python train.py --num_hidden_layers=8 --hidden_size=256 --num_attention_heads=4 --num_key_value_heads=4 --head_dim=64 --intermediate_size=1024 --vocab_size=4096 --hidden_act="swiglu" --norm="rmsnorm" --norm_place="pre" --norm_eps=1e-05 --positions="rope" --rope_theta=10000.0 --rope_fraction=1.0 --qk_norm=false --attn_scale=0.125 --bias="none" --tie_word_embeddings=true --parallel_block=false --init="normal" --init_std_qkv=0.0283 --init_std_o=0.0 --init_std_up=0.0283 --init_std_down=0.0 --optimizer="soap_variant" --learning_rate=0.00343 --beta1=0.95 --beta2=0.95 --weight_decay=0.05 --lr_head=0.00724 --max_grad_norm=0.5 --warmup_steps=200 --schedule="wsd" --decay_fraction=1.0 --decay_shape="linear" --final_lr_fraction=0.0 --batch_tokens=65536 --max_seq_len=512 --doc_mask=true --train_tokens=410200000 --max_steps=6260 --dataset="wikipedia_en"
Each number is 128 + 24 x the weight over its row's rms, rounded and kept within 0 to 255. Layers, rows and columns count from 0. The size above them is the row's rms in percent of the matrix's.

# layer 5 MLP gate, 1024x256, rms 0.12, rows 47-63, columns 128-191
size [101 103 108  97  96 106  91  98 104 104 107 103 106 101  95  95 107]
[[139  92  92 113 106 116 136 124 142 118 158 130 125 138 119  82 119  94 144 153 113 165 113 137 136  96  93  91 115 124  94 114 131 114  83 138 164 128 144 139 154 174 136 111 140 111 105 131 140 137 153 115 153 109 123 149 180 138 137 106 158  93 131 132]
 [109 141 118 130 167 148 177 157 177 139 128 110 138 105  94 155 135 116 112 126 108 118  93 152 118  92 120 128 116 114  92 134 101 140 121 137 145 184 106  98 129 168 105 163 108 119 134 117 126 142 146 113 129 106 146 160 140 118 117 142  88 129 103 155]
 [ 92 111 137 103  80  85 152 107 113 109  92 105 173 124 103 117 125 128 179 140 106 110 116 113 157 131 135 135 124 104 184 157 158 131 103 120 153 166 132 132 144 153 109 156 119 130 112 154 163 129 130 116 161 137 151 137 157 143 145 107  96 159 128 113]
 [129 115 133 120 124 145 129 151  91 143 182  97  98 117 136 118 143 111 148 153 125  94 132  93 121 123 126 120 154 182 148  99 113 139 124 135  79 110 126  95 139 124 118 101 142 147 109 141  96 112 189 102 125 150 127 142 127 109  93 126 144 139 130 132]
 [107 156 140 172  96 164 115  81 135 138  93  95 154 111 125 149 149  95  94 127 116  92 138 124 105 130 111 164 148 112 133 128 105 141 175  79 162 118  86  92 140 118 155 128 155 127 154 111 112 143  83 119  93 128 163 143 199 168  61 111 123 121 102 118]
 [114 145 135 101 121  92 116 131  96 131 124 117 115 156 106 101 148 113 153  90 160 128 155 121  99 160 173 138 116 102  92  92 169 159 151 143 136 158 138 130 159 157  99 141 136 135  86 140 130 128 111 138 154 100 166 118  93 117 136 187 120 139 113 133]
 [141 122 142 137 132 125 147 138 124 134  95 135 138 144 114 108 134 101 154 137  97 160  98 159 132 154 146 133 137  89 137 113 150 132 151 158 129 122 106 132 164 138  98 101 125 124 137 136  73 122 138 125 118  83 121 108 134  78 120 179 135 189 110 118]
 [131 114 112 112  84 127 133 110 153 112 139 136  99 143  82  85  90 132 127 124 111 160 108 112 167 130 138 133  72 152 155 102 133 109 129 104 159 116 171 108 113 111 144 107 130 129 163 103 119 131 102 159 137 141 124 156 138 108 176  99  67 129 121 151]
 [119 131 150 141 111 101 124 156 119  90  44 125 112  94 163 146 116  99 130 102 111 114 102 176 138 128 113 174  92 126 144 103  99 158 137 144 124 192 103 126 110 130 128 117 113 125 133 104 138  92 148 121  94 129 145 101 128  98  98 155 170 107 128 164]
 [109 137  92 113 103 128 108 170 130 143 165 137  89 152 108 161 149 144 146 142 164 116 114 142 117  96 127 172  81 136 139 156  83  98 139 128 127 111 100 110 100 135 123 104 109 148 139 115 185 122 145 101 124 100 105 166 137 162 134 165 110 127 141 151]
 [128 133 104 113 113 151 121 130  84 128  72 157 147 119 128 120 180  98 144 131  94 127 139 171 140 143 117 168 135 130 107 131 131 136  76 110 120 137 115 140 107 112 175 132 108 164 119 120 129 180  99 137 120 132 163 160 125 128 115 104 115 132 156 114]
 [166 140 128 127 149 111 122 120 101 122 117 117 101  86 103 148 119 144 162 133 118 105 129 156 131 168 136 121 150  82 151 159 106 162 178 124 141 144 143  93 137 116 158 122 122  74 103 136 106 141 141 114 147 146 117 100 154 135 101 103 123 136 125 123]
 [ 93 156 125 131 124  96 126 180  91 139 114 122 141 139  89  97 150 164 114 101 113 147  81 179 114 106 129 161 131  79 147 151 160 119 123 139 146 131 126 139 131 155  95 156 117 190 147 135 119 109 124 147 131 136 124 101 123 143 103 114  66 160 128 148]
 [132 119 147 125 136 111 139 110 162 109 105 128 122 114 142 161 155 108 155  81  88 185 142 106 139 136 133 134  84 132  97 134 114  81 127 108  92 127 153 131 159 142 126 142 126 109 107 123 115 176 129 126 103 124 136 119 115 167 170 182  92 158 148 124]
 [100  89 120 111 130 139 157 107 111 144 133 139 126 112 112 126 135 124 126 147  77 125 107 147 125 164 132 108 122 148 135 136 117 118 124 119 127 132 112  91 108 123 104 146 112  75 149 170 131 173  94 120  91 179 144 151  99  99 167 139 102 161 151 106]
 [ 87 171 102 110 169 126  79 153  95  92 140  96 123 137 130 136 144 108  89 113 112 146 183 106 150 153 151 148 152 132 125  86  65 172 108 131 123 131 170 208 153 127 103 144  85 138 159 110 167  65 144 128 149 136 139 124 123 142  95 115 120 101 165 125]
 [140 112 137 164 156 124 108  78 107 108 111 150  92 131 154 148 103 143 145 123 115 166 106 116 123 105 103 158 103  96 139 148 135 160 123 104 105  87  81 155 132  92 163 124 192  88 108 131 125 144 117 135  89 146 140 159 123 116 151 105 119 172 138 127]]
# layer 5 MLP up, 1024x256, rms 0.125, rows 47-62, columns 128-191
size [ 93 103 107 100 100 102  98  97 104  95 110  99 104 104 100  96]
[[148 118 130 136 135 130 152 123 141 131 198 133 111 143 107 163  97 145 167 136 111 131 125 109 113 122 110 140 159 153 154 126  84 135 146 110 116 119 118 182 160 120 141 119 184 139 106 154 148 170 103 154 146 143 122 160 104 109 110 116 116  77  89 158]
 [128  87 101 125  80  97  90 124 147  97 133 172 126 117 127 133 136  94 140  89 167 131 147  74 129 136 161  76 139 156 127 158  95 105 160 145 103 107  99 155 150 135 120 138 145 124 125 106 164 101 117 134 187 104 137 132 113 103 153 144 109 108 128 117]
 [134 140 134 117 133 107 123 175 168 116 134 142 107 108 146 152 116 140 109 189 148 127 153 152 130 132 130 114 114 124  78 107 113 146 110 162 110 107 132 136 111 138 130 134 115 154 103 109 144 140 111 118  59 102 104 130  71 115  79 126 150  98 113 175]
 [128  95 127 130 139 118 205 115 152 122 121 134 124 146 113 114  66  76 128 109  74 176  80 128  93 119 134 141 153  95 129 104 118 123 142 181 155 158  97 122 101 128 134 156 163 128 105 174 126 172 104 145 154 135 109 143 104 155 116 129 116 102 113 100]
 [131 100 153 124 175 138 155 105 150 172 163 163 137 152 123 142 124 125 126 142 124 180 100 151 201 102 137 100  79 107 103  80 136 155  97 160 131 125 154 157 165 104  92 143 124 195  98 142 147 105 132  86 125  90 153 131 119 147 132 166 145 160 107 116]
 [112 137  84 147 167 114  79 108 135 131  98 108 107 118 125 118 141 127  96 152 154 130 134 159 119 150 150 160 101 168 125 117 116 105 135  95 121 144  81 115 127  81 125 118 105 143 108 111 112 156 145 128 118 135 116 142 114 104 139 156 123 137 120 168]
 [177 155 148 106 171 124  77 166 140 154 127 149  69 147 124 134  91 125 134  94 131 148 151 156  71 144 105  95 121 132 114 166 125 145 125 116 170 120 143 109 110 139 119  99 159 129 133 144 125 128 134 134 128 138 113 145 159 153 144 153 145 121 171 104]
 [170 108 162 137 138 128 112 161 103 136 101 112 130 132 147 143 128 122 139  81 168 111 135 145 118 149  83 146 128 110 130 147 122 109 129 122 160 108 190 118 104 114 122 165 130 102  95 144 113  89  90  97 137 142 152 118  97 150  73 154 159 124 138 126]
 [135 181 142  99 103 106 116 140  79 106 109 121 119  78 134 141 129 104 130 146 131 141 165 137 126 128  88 123 105 129  85 123 108 120 126 147 122 137 109 179 110 124 128 110 109 197 128 142 131 126 148 123 136 112 128 147 133  99  74 119 146 147 128 133]
 [123 110 121 132 113 157 130 162 115 113 106 112 121 145 167 101 126 112 125 159 156 107 126  96 151 127 162 149 150 110 119 141 143 104 144 131  85 100 132 152 108 180 149 152 102 160  97 126  95 143 152 106 177  65 101 129 156 183 110 119 139 153 140 137]
 [126 141 127  92 119 129 126 107 102 105 103 134 124 116 127 183 156 114 122 113 138 131 176 149 125 132 141 141 118 104 131 108 176 106  97 138 116 140 108 149 128 123 112 152 114 145 137 134 148 155 137 118 185 106 104 122 139 167 121 134 130 114 129 166]
 [143  99 138 164 109 147 105 132 115 148 160 130 148 152 141 131  98 103 137  99 129 106 152 139 120 164 113 145 132 109 100 122 120  91 110 112 102 124 104 157 130 150 123 161 111 126 187 180 132 152 127 115 150 108  89 109 102 141 150 148 101  88 162 136]
 [184 119 141 128 102 107 153 151 122 127 109 135 152 159 164 187  87  96 128 121 143 153 132 113 129 141 131 159 144 109 155 127 100 123 142 147 101 143 144  99 115 159 159  99 162  75 120 119 113 108 151 150 136 152  60 114 126 115 118 114 196 139 148 171]
 [ 97 137 113 117 154 141 125  86 133 160  99  97 145 120 168 120 126 127 150  93 122 142  75 113 127 128 128 177  82 128 114  92 122 116 104 132 158 128 163 155 130 145 113 167 158 124 166 106  86 168 125 129 127 148 125 149 139 139 126 126 116 140 124  74]
 [122 123 103 151 137 101 147 132  98 171 166 117 124 156  70 119  98 149 116 121  98 131 152  95 102  94  95  83 146 150 153 151 117 127 114 121 111 116  67 129 135 149 146  96 109 106  81 148  84 129  95 105 143 113 137 159 107 110 144  96 118 127 123 155]
 [137 164 125 180 117 139 141  95 122 142 121 133 101 104 140  63 121 138 112 127 151 125 127 138 141 119 148 129 136 115 131 107 117 113 122 117 172 111 132 153 132 120 111 141 105 130 192 157 122  97 115  98 103 119  92  79  97 120 151 142 120 100 106  99]]
# layer 5 MLP down (transposed), 1024x256, rms 0.119, rows 47-62, columns 128-191
size [ 99 107 104  96 104 102  87  99 109  97 113 100 101 103 103 101]
[[170 139 142 142 136 185 141 118 128 119 163 137 109 130 125 172 105 150  63 175 128  83 127  85 141 133 134 111 155 106 165 119 143 115 111 148 110 160 133 107 128 125 188 115 105 133 153 115 161  96 141 151 147 146 142 124 155 138 110 142  97 153  96 145]
 [106 133 124  98 164 144 106 133 121 120 107 137 139 124 128 137 161 122  97 123 128 118 140  78 131 118 121 155 178 152 122 141 102 125 145 183 125 120 128 183 128 112 156 101 158 120 102 139 130 102 119 149 121 115 139 172 110 126 144  93 112 125 145 158]
 [112 127 132 149 109  93 128 128 125  95 108  91 131 129 134 133 113 105 141 138 137 146 145 144 172 107 157  98 112 126 121 211  93 164 104 119  93 144 155 196 101 134 159 107 134 123 133 152 142 117 121 115 111 149 137 109 134 159 126 150 111  92 138 162]
 [152 152 148 122 134 155 160 137 160 104 120  90 110 127 106 127 110 157 106 118 170  78 117 125  88 131 132 172 115 136 115 151 124 142 111 153  96 136 152 156 127 165  73  97 127 130 132 108 132 135 168 140 100 138 155 113 157 157 197  97 150 128 150 137]
 [139 128 109 113  86 135  73 141 113 137 231 111 180 129 124 131 123 158 118 164 127  66 113 106  99 119 142 155 144 126 110 105 177 102 153  98 147 133 120  97 105 126 134 172 150 104 131 160 113 114 108 121 152 129 118 102 103 158 103 147 166 146 119 104]
 [129  66 115 158 126 127 108 170 122 130 202 118 152 137 155 135 166 108 172 130  69 141 139 116 137 127  90 118 128 124 110 140 126  86 116 106 124 156  91 113 103 107 126 138 119 113 144 112 118 142 126 102 150 126 130 139 135 118 109 156 155 133 162 118]
 [166 137 140 108  95 147 100 128 161 125  56 111 162 170 128 117 112 101 120 113 130 112 126 129 119 143 111 136 100 161 121 162 125 160 113 172 131 138 107 117 128 142 112  82 127 104 114 153 115 122 125 143 149 140 134 123 135 124 109  96 156 144 120  95]
 [147 101 139 121 149 113 119 145 132 102  59  99 145 128 130 129 108 125 139 114 108 133 122 128 166  97 114 158  77 135 120  84 100 144 144 141 139 110 120 142 114 103 111 115 152 131 134 119 105 117  84 150 147 138 108 114 166 141 150  46 146  90 128 148]
 [100 167 147 159  81 113 133 100 155  72 137 127 121 100 147 142 123  76 179 140 170 112 120 148 201 161 134 100  63 155  87 131 114 127 144 172 146 120 103 143 139 159 110 117 123 109 125  89 109 134 140 127 129 141 116 121 127 128  86 100 161 127 122 145]
 [145 131 152 110 116 171 152 116 131 124 151 112 140  85 131 179 155 108 109 117 111 116 101 133 138  99 162 110 148 179 141 145 133 102  90 124 107 131 119 156 100  95 129  94 132  93 186 135 142 152 113 115 116 121 132 138 127 152 102 167 149 145 131 139]
 [122 101 136 118 132 138 137 147 126 140 153 119 116 116 153 144 116  91 156 135 167  88 126 157 126 111 111 171 124 126 129  91 127 141 127 134  92  65 123 139 105 142 122 161 157 122  93  95 152 135  97 122 122 139 115 153 144 131 111 153 102 139 135 151]
 [117 159 125 150 113 160 144 146  90 175 146 116 145 113 145 154 168 136 148 129 113 123 165 140 143 132 129 101  98 128 151 164 120 127 150  93 130 154 103 148 148  79 110 122 106  93 137 138 100  89 141 109 148 132 153 119 145  96 150 107 126 107 136  92]
 [152  86 114 154 146  97 171 141 140 124 168 102 102 135 114 150  93 137 140 132 144 157 160  84 142 107 124 101 133 129 152 149 172 145 136  96 107 126 123 139 127 128 129 138 175  94  93 137 128 108 147 136 106 108 149 146 155 131 128 111 166 108 166 151]
 [152 111 151 145 151 121  74 121 107 114 107 170 123 133 170 165 129 107 134 172 171 148 122 163 134 120 122 133 128  87 112 124 141 111  96 130 123 145 132 123 120 111 134 187 137 139  97 134 146  89  93 103 113 151 109 141  85 143 115 100 104 175 163 109]
 [110 164  86 152 122 207 122 150 173 139 160 159 101  78 126 152 125  93 107 122 145 141 164 118 149 146 137 147 105 101 121 105 132 134 133 101 150 124 147 126  85 147 156 164 144 135 125 151 152  95 130 106 139 122 142 122 124  87 126 109 117 133 105 106]
 [154 130 161 120 132 113 169 173 113 149  70 107 114 148 138 121 112 138 123 120 125 137 110 110 121 104 127 134 117 138 112 115 120 145 131 133 118  76 131 132 139  91 138 124 129 151 150 160 124 159 123 128  90 141 159 137 127 144 126 170 105 129 159 118]]